config.yaml
norm: "rmsnorm"
norm_eps: 1e-05
rope_base: 10500.0
attn_scale: 0.0884
init: "normal"
init_std_up: 0.0412
init_std_down: 0.0
lr: 0.00181
beta2: 0.95
doc_mask: true
steps: 5950
Each number is 500 + 40 x the weight over its row's rms, rounded and kept within 0 to 999. Layers, rows and columns count from 0. Numbers have three digits each. The size before them is the row's rms in percent of the matrix's.

# up: layer 7 MLP up, 1024x256, rms 0.0666, rows 831-855, columns 0-127
# down: layer 7 MLP down (transposed), 1024x256, rms 0.0423, rows 831-854, columns 0-127
up831 096:541466506527516572606552486493470484527465505479512531486483461495449605546507527469451483527559573533518526537470491522576542532528542516558508436568474484499487496520525494551545417497497610524532529532463535585523525467560540514511571475526481487502502508492587562507510439528574473477536471563468535547509493490520475533501490518522466521551525428477561470513396466467514501496508
down831 097:520523450470471452479496484515476463446481520525504440525526507552494543545472467536472490562567434488532498474527448501498421508458522496453518439530538518452504518480503537545442528462496512501526530517553496568469452496563522467574492516538431555477491517515542448509459458549478453478349491497479470464573507454519509526469490456543536528543529426549505493524532498484537451499501
up832 096:507618584482540440429489465485454549511494468444464449574515512484544526512453538507484504469538499507533548459464537455546518540501563505443549481495546487460486455464522538473509439516408467463578517504538527549498521502464518455400554526457509422471434497547433490514570460526564467541500483522462545481498488469607524494511506587567600495473505495516493507490544517434460444527526
down832 099:476483480423436421491432459486453472482525515496456458527511523493462515433445512524526553465462456438473540538553491464567522525550525536531550556446455455464609545538454491521521461475490472528493527493578469534559483463419519462499557447502503506472418522495476515482498544495470562516511569522493513549492433471548491529459518516500540488392489452486449488532517449513482515528501
up833 105:512543479441506476531466534466451497449441451547518523484621436482491454553513459565469464501415530442587477423484532505509534515600466508540541600581518493503498518474477423538485432518431514447512486517463546446476499503507462574481548544475497487492449440482512485541526502598470453485459519480483537464456492593490468484510487519484455556508479548555519528556511562558485520512512
down833 102:504538467481521516538511527530487488533457547535541479578526600498511465464464513457570560470473424519407548527529487525462493470430511524490508500460507508436522451555464532491498551515426563494530437487485533465386478551553458487453575448535521513509525513507559490438483504464533562488529475473550487489506525547517517534494458462503480533484500463397507467449488547554523502509542
up834 099:549532505479480518602483596487528497520511485458398473509485449471560522485606514517557492472494542462501553527532500474542550498504509506514539491526421550534536469486511469574599601547495412502514497455540483580493493567490456494483450488446455477472566447505430479465504517526474434487544531505462519520530499516475477459398456571465440540529463534545508457540508576502526452550527
down834 096:463498494523495510488559431482445510548544508519486481509524529451434555494479402496446451532524515515453554473470576559516491534478481464488530538477517428485467470502462462533462565481493523453481457467432540468565500508524598444548506486592485523468425571416465515542535483517455531479552467480467555571556493549538552488486540525468502455477435587466539481476414532477465521496567
up835 098:504557485433486513484514450516518472472463468434495439502467483501509510509513478484432564494569575458574558494465571527502467487535480498510547528549554407421553460476558396496539458519500479472462482470522509516525469479482426526492544522555543468429508482482464576480560468488508515529518480550423474494443543489531536562425475495514525518559469516527552474528426591500523537475490
down835 098:507526500460589530499478477426521562568450525514488482493551559450469563454539503475561484516472554475528547500545582508452502509548480450483654487512498362463596440551527469498480511504511557527507449484479476505520509497452477541514545456485441468520536509541515440497475521462503479477436447527413480561425568507532524489478466455516505482544482483528477503544511514473540497428502
up836 099:590490489508404541506444551518467456579516479451447525467508582462480424498561528547519517485539502546470556509542549535490479495473536529525446503511514457506483480491473527468449475484548485521445494540490432488605575447440510486507537475396439490404492471477524455556511560453469466558500500507497489497529519496434536528538552495476523546473473510526437523466512585441517542535534
down836 102:524491431471443515518485503452438458483452486469477536494479511530468479407467530513507510566498478528530607490541559512476437547426459517469453490518520474611414550429492517460505522474527508475489454536529582483518451530475563511503521490481459441492540454373492483499485483513451465535470512430456497500490569444448501496549546461456497553522501521506526380464486482453557506495480
up837 103:575452502486457454515507518488442464405575553444466510457536473459492507503520498535490609551540514530455523455444503436558521415453502522522435571487557508447453464539492481472554547523514478466448564433497436452475507512553552531544546508490458457531504459577513580517499503504482563485528499561489520558493513509506511529454508524512461536478464475490512473536515538416495449588506
down837 102:552495523456564465502473523428443529526523501488482455544556613496451466513507497486526482542532518467498452504555522467464501528510528500537526401470562569574498479476518481494479512518481536474495516498546511569509457486482488473449452502502571472541434507480632497488484549520420523482446401452474446498540461500527551509485438532550512435485449507454436500504508512513546526502527
up838 105:502430533532468493513574457417451550535493560509514512497504437539537584534450494482491525519477467601505484506537485439546491488467453556451570544467500514473517515578447482405461530563510507582538527525458553456555503496479489438526561498522544538500562533538514571505543496495423527484504522471457466531483561552463435481612475514459524524497474461515509429437510568452491437540528
down838 097:528476492428536503484497475468528480478565514473484510468533517578450507475532461461485498523547513495482467487494491443517534510491534530505542557555505515558482488564613417434480458520528507600482458525519501430501535468490487434486500500537486549535493532551488466578459570514482479521486497446447482421583521511480549556500532432537455494537472469541467461531513474463550424515501
up839 103:494462516546600529470547473451575530544458573441543408518530516493495442451459424469448550475518570507511513508483584437481502426463489447470451443467454534526478571529511480440453531488518524494507463507512478555497481501477455533510518565466515499489430508557450460431483542518490448569523529507519510509468476471507522521531475536484461514463503495493486486515501496488417504513531
down839 102:462481376472550493505544417516504493463482440498482493488543483528458447503515495549550483453476484457534563490489435432485499456576459485516560462490494551451466479467558499450512422497556531530466478479505424393510449510519498595509517500533479483489511534534481435419540490553512588485420525492531498484511433416490479563493600417455511442445499497445558504557514507440518502488435
up840 099:528551528509473484488516537534536493527480534487550531509495502465463537564599470553524515473506432553532462574545381513478496517488549503501508490495476521482511528511550454525481370496468522445494523485479466489498507528384566547517417509533582455496488509542496530467439504480541456481491525499491503518541493500482479484490459472494567511516530454517476509548455547560405452436507
down840 101:455565490534548519451525522485507443511502475440474494511478482446504516475488525528519539484510474526492509494504542473623444585505490478512460555515495492494563543459559491474471470432562473555463451537414452491463498532473487544504417501474476419516530466556562571524508480525497520489515530420423475488439489590521435490496443548504459505506425410510505494515498589468484464459526
up841 105:445568494478455496539481473486489470484516466422519553528569497487504577450528534560559551523468530514489414574430437475507546451584533486501475573476494467458550477496531474449537478415473464447465496442517436503504485583434491498513510441453527493433524454503423477472525503434481512458528461510462432547468500446462474453432570535471503518536452454476506545488553501442413495550538
down841 100:441503418497529482453504498448553547483483494486513468525494449480455515444506460574605500504554549516545508480486499479491611489556471516545483480416528490541474501521486497531504543485477558499485459439540507485445581461476582451464459459491461483472531540477534482428533495439466511471521422469453484443552510514525520449553470485473522604445498525415504589462529473473512547543465
up842 102:536474575512494456493464517456458495460532470471510524478554475511508438413547590452471494487442481442517440446458524531441467536521530523559501498493486487525542505525523523464500464505472444529519496477440537532484492385521536492478485436487507541490551510555478516569402419519467508461528495525427474529439540516469492454497484542563524558492494487443484462462496476486528507415531
down842 100:578502431469560478470495435431488522469556484474538460519521562456460524390508532463458460451521522402548470438513513416489505556596543556496451452473536465466476533491491454551503461480520405484479554532505499519371518462529483495520555506461466435537502467495521532576469456520523467573507492501429496536521497474521592500551517541469498492456520546474497542511500477456459485505544
up843 096:515446498468483476487480516545487483477555505523437536521453492458497593493514516438489475457504487514520492532498508531485547570521468496553462529456510432544475483496454419387481510499508466441576516497506485453617515493499532548505471467480518487538427440483525479508474450451518476513437520458546527490475559581534459500445495569466518544464532566500534546463397488474445506494526
down843 106:451473521519455538476460577458446494424485511492455507475472482494487484445527516549490482453483502438517453489543525487523482494435452496501466485429449544495515499480517504465536526507436482461643480488488483524550502544523542525534388479463509491461446474518460405454471450472478418538459482523500462463525534409552468530450535471509484524446486561462494533488463472446444479495460
up844 100:465536461504471544522508487467497463473530444505501508494460568446492488524487544556560493454564558541549451443544438542529530494486428504472576487464411429587544587533472459477524418459519530485506514507576535466555524442523542472501535476525478554546489475453484505473475485537477502485489469495534452481456550545514543497507478546558435475482508462492538532467476513473464584409513
down844 101:514515505452495519447498472531569552495537501546509531536504520496499471519494528500495504519460507490469560508536473507502535489503494524536460517550467400500521494587470506534498481512532490470486538492492561600569464517489512470417508544482455482484444441518408468464443481482541515451464518544412532506521599583527430458492458508488532466556502437482499548469439460494438512564508
up845 095:470530493557529507503555539513473478469546500460439526525489497431514460497519492485576448515422503490445554530525497511466465479543486509488493517495564562477515529488487513502478456463446488550480473512521537449451412512577462510499454501547514498515563487468546510474508596487483456518507460521439521591508472532475490471451576433523500504433458539511414550510479456520574480464496
down845 099:458477485490450519520522505480459601493465475583502523497459459492547460523525486469456488465481514487545529485517485548527505551498436445502542547512485423458492505489403477508521530469454551432462519495491518471425616455415617495470488498451519487516438428555512522495486461526536502478509502448500403403504527512527471511480470526555475586475516480503508496500499540619501495534483
up846 101:485488549503535481493454579395542480490556480505517576499478467565534546563471529505492511534529496498488487533519514439494472511461489514500529506475513450493468455451492565406483467529520507533540470541457521435539469547539423548476533518499498500465618459505598538474487449462536538535485472499419473500547440544503481534472444509532497464533451553512490532454499529585558519542508
down846 104:502514447558562550480489395475518469439465481462468594476583462396515534475553514530479476536534475548467542618467506463550481465496494560550420499517521449556566480471467486449506520511421534547513496492452554492413553501489471560518499443541487496534594491499451490563464560470567543464491499454553547452503462530540509445495515472537498493521513476500506468551552471470515473473531
up847 115:486487464438467414460538513494586446531481454466540449484500433497529520452492571469507528440509441430519501527393473476475428527502561512454424522513439561531475505493497472461500489493550448508472522496496566464522447516484442479530477501423473422485487540472522557509538426522496565545526493488410498482473534512515499487521524441499504570560524458513450497447557565448496553487537
down847 115:460494487489471460427530535537513474527536501546463472463459465451483524484486551536508524526500456497516481533455435504484482436477497475500449508474527488530502482501492494489500498479571434513509500520506503480501507517462463491470473506463469475503491532483525517522480503547550522519548560502499506492447485532508497480520526447505516488556489469514487557450484517455452498457486
up848 103:522420495502567485527499536452507466529528531551565484424485511452473465489545426483531515413470493547512447535460486557494471513517491465531504508472483489493557495502528460464531518598538475545510513479497557539541543526407569449554424518470479506610467452520456431468581482430503473378544454494492506477548534511467508498509454453527490453508456509510530445519575496511497536526488
down848 095:483525461523490504480453515600570499539477556440433465531485507525483499447421462493498518462524496465433495516509526507540480509462490512487537517581479496536466495459582511494478489428436572446483501541554542466522507506580476477518434482527459450551496454533544490426485496505605472483472593458455479567506538522502501498577500570515524525527522487517563461504421552494514545550531
up849 094:407472480465518552547539502555532496487475539514472470455568537463536472558538463492542438505495488445450519539519505522451498448543423492460569514432540458433536521545444450478524521572522562480507438470518455474466464482539489517468491497453522483477479555521566474435495509482520528479558478519466581518534513519474475479586373490461527487554566453525513542553512508424566512533463
down849 101:504506480543488506522471561508469493521539474456498461515507502468502467443521510525522548507448545496439491551545435485512528567560403552533458519547436534536451528494541528473555473531484499467440560449496424482513494480481567474455545575435540554474473521479537466580596529512516495533428496492517504489497430525542543526492538520477585472413520486507501460507481495539529517517508
up850 103:520487518484493551479512546379489490468447517511540511519478527453469513532457491506544487460537483433539528495574489465467504517476438501491496536513545464442478525555487533516427447454495473471458493571464548519507441577457464463428481543546477466501554484529464478520456521517499524526497542446546528585518529448521487494526501525432429557545536425411540439451497508397491510456512
down850 101:521467495519500463511491465456420487452431490533418473424420464451474459529468456603513435529470497455541507512527428555487498560565451489548515477520456532462534457454504485540497502437561516467513488461496482489489551471473544503505595511530493430568586507520495459500443466499466472487465494453475512607520505544471511519500437519514439539493449494494522508461546513497489530449493
up851 096:478573553433515482517500585465521502476492433482545487526479486447520519488477438519500466489607489553543481485503518399492496469513540506532438502613502560466544534517477527517534550485469448547469399523472500486531497502490442437485478555445501483529391522464486553491516466467549432515533531514455521506519438461513558536487511526535590573503520585519548498487502503571506489479525
down851 097:510438506490541476463489490476538562522497512573559487509558487569485562467481449498474496500528430453511513506573491433458533420498549438505572537423540429448471505477547498480497511483543487533511514522485482489509469512525483490525516504469465527543558536534547474519553480460490417502553466491456428426500493530496501490497471444553503516516543492584514573479456497609545521458490
up852 103:466483450554502478567459579516492499495496474517496544507547516413541464535577477540459493429513513486581515487541558560480483532483500562553479525465519543516538509476512562514558467458516477488492501450505479513524544530446492485457476524525488486487515505549532498461470554487552555432544493544510510527518529441499497412423471481514378496530567448481487513559525541513454519541513
down852 101:557505518468499536524491538420480478533487501434487471522476431515456467446536502524459504474602521446439451517490520370515565524488481525459502559411533484531443569507472532471527479498522510497487496462552462501586502440414451502547501477534541460435529463507477526421526522482455426525539576545481449526512474523468437474487502459435438475519497483485519509468531465529492536554504
up853 099:471493458439522491512494557574493486479485546550536566496476517471409591522497546483492513529505564575461475490486533581409550509544565549484495536482477526352595457555452557574483396582504495508511490516510496485517510478529534475553549456495486520532533522517539513509509498522485476527514440568547472488498428544546482489550482494464428532487441476486463579459526446536511569479557
down853 101:511486510597553442443474409535520557502495548499510495472462560479491534560475498545465563553494511485498490527503475567454527416566531567542448526554445475489494484472542470553438479506475449496496530502526527489486507519515504542543457450539545541543403510427547520448481517517427539512534501507493539452463497555513497541439482451441483566453506573528532406426511464527534510513527
up854 101:469473599510459515525529548566461533441504441445530487555538525491526506553479544541516485502472527514574440507544570473412449521475532583472490503516458488462503484502502453482494432515509474463543482512474483524542501502530564498573509466548521514468406543508501520498473468463403536523479475501511463479493517526515511438461483533470461446544524459504505536481536524596493524468483
down854 098:450474536452437516493573526511500485485506516474447418458510531507510581556496513453473511538574552524488568499452526495411440530590495544511563481439503469486482504496495472527465557539478507494493487501575467501432471516535542489542468482531489440447527488486456538497490573609459562509473454554522493500509525578523520469438525534355525501565525417530520493485503558515449515458510
up855 105:463531521525516525511557525481479473526444546479531497491473525565513536495457489464484550496405491504469508439446575504448502486466493534558443474529458500501493486477520586473493400469494512432561453541507512507510524511469464466528505531525557529531437539609527514481523545493540446501549523527488473554390430543519454395545521462543549475417447442502514489503535511508474462444575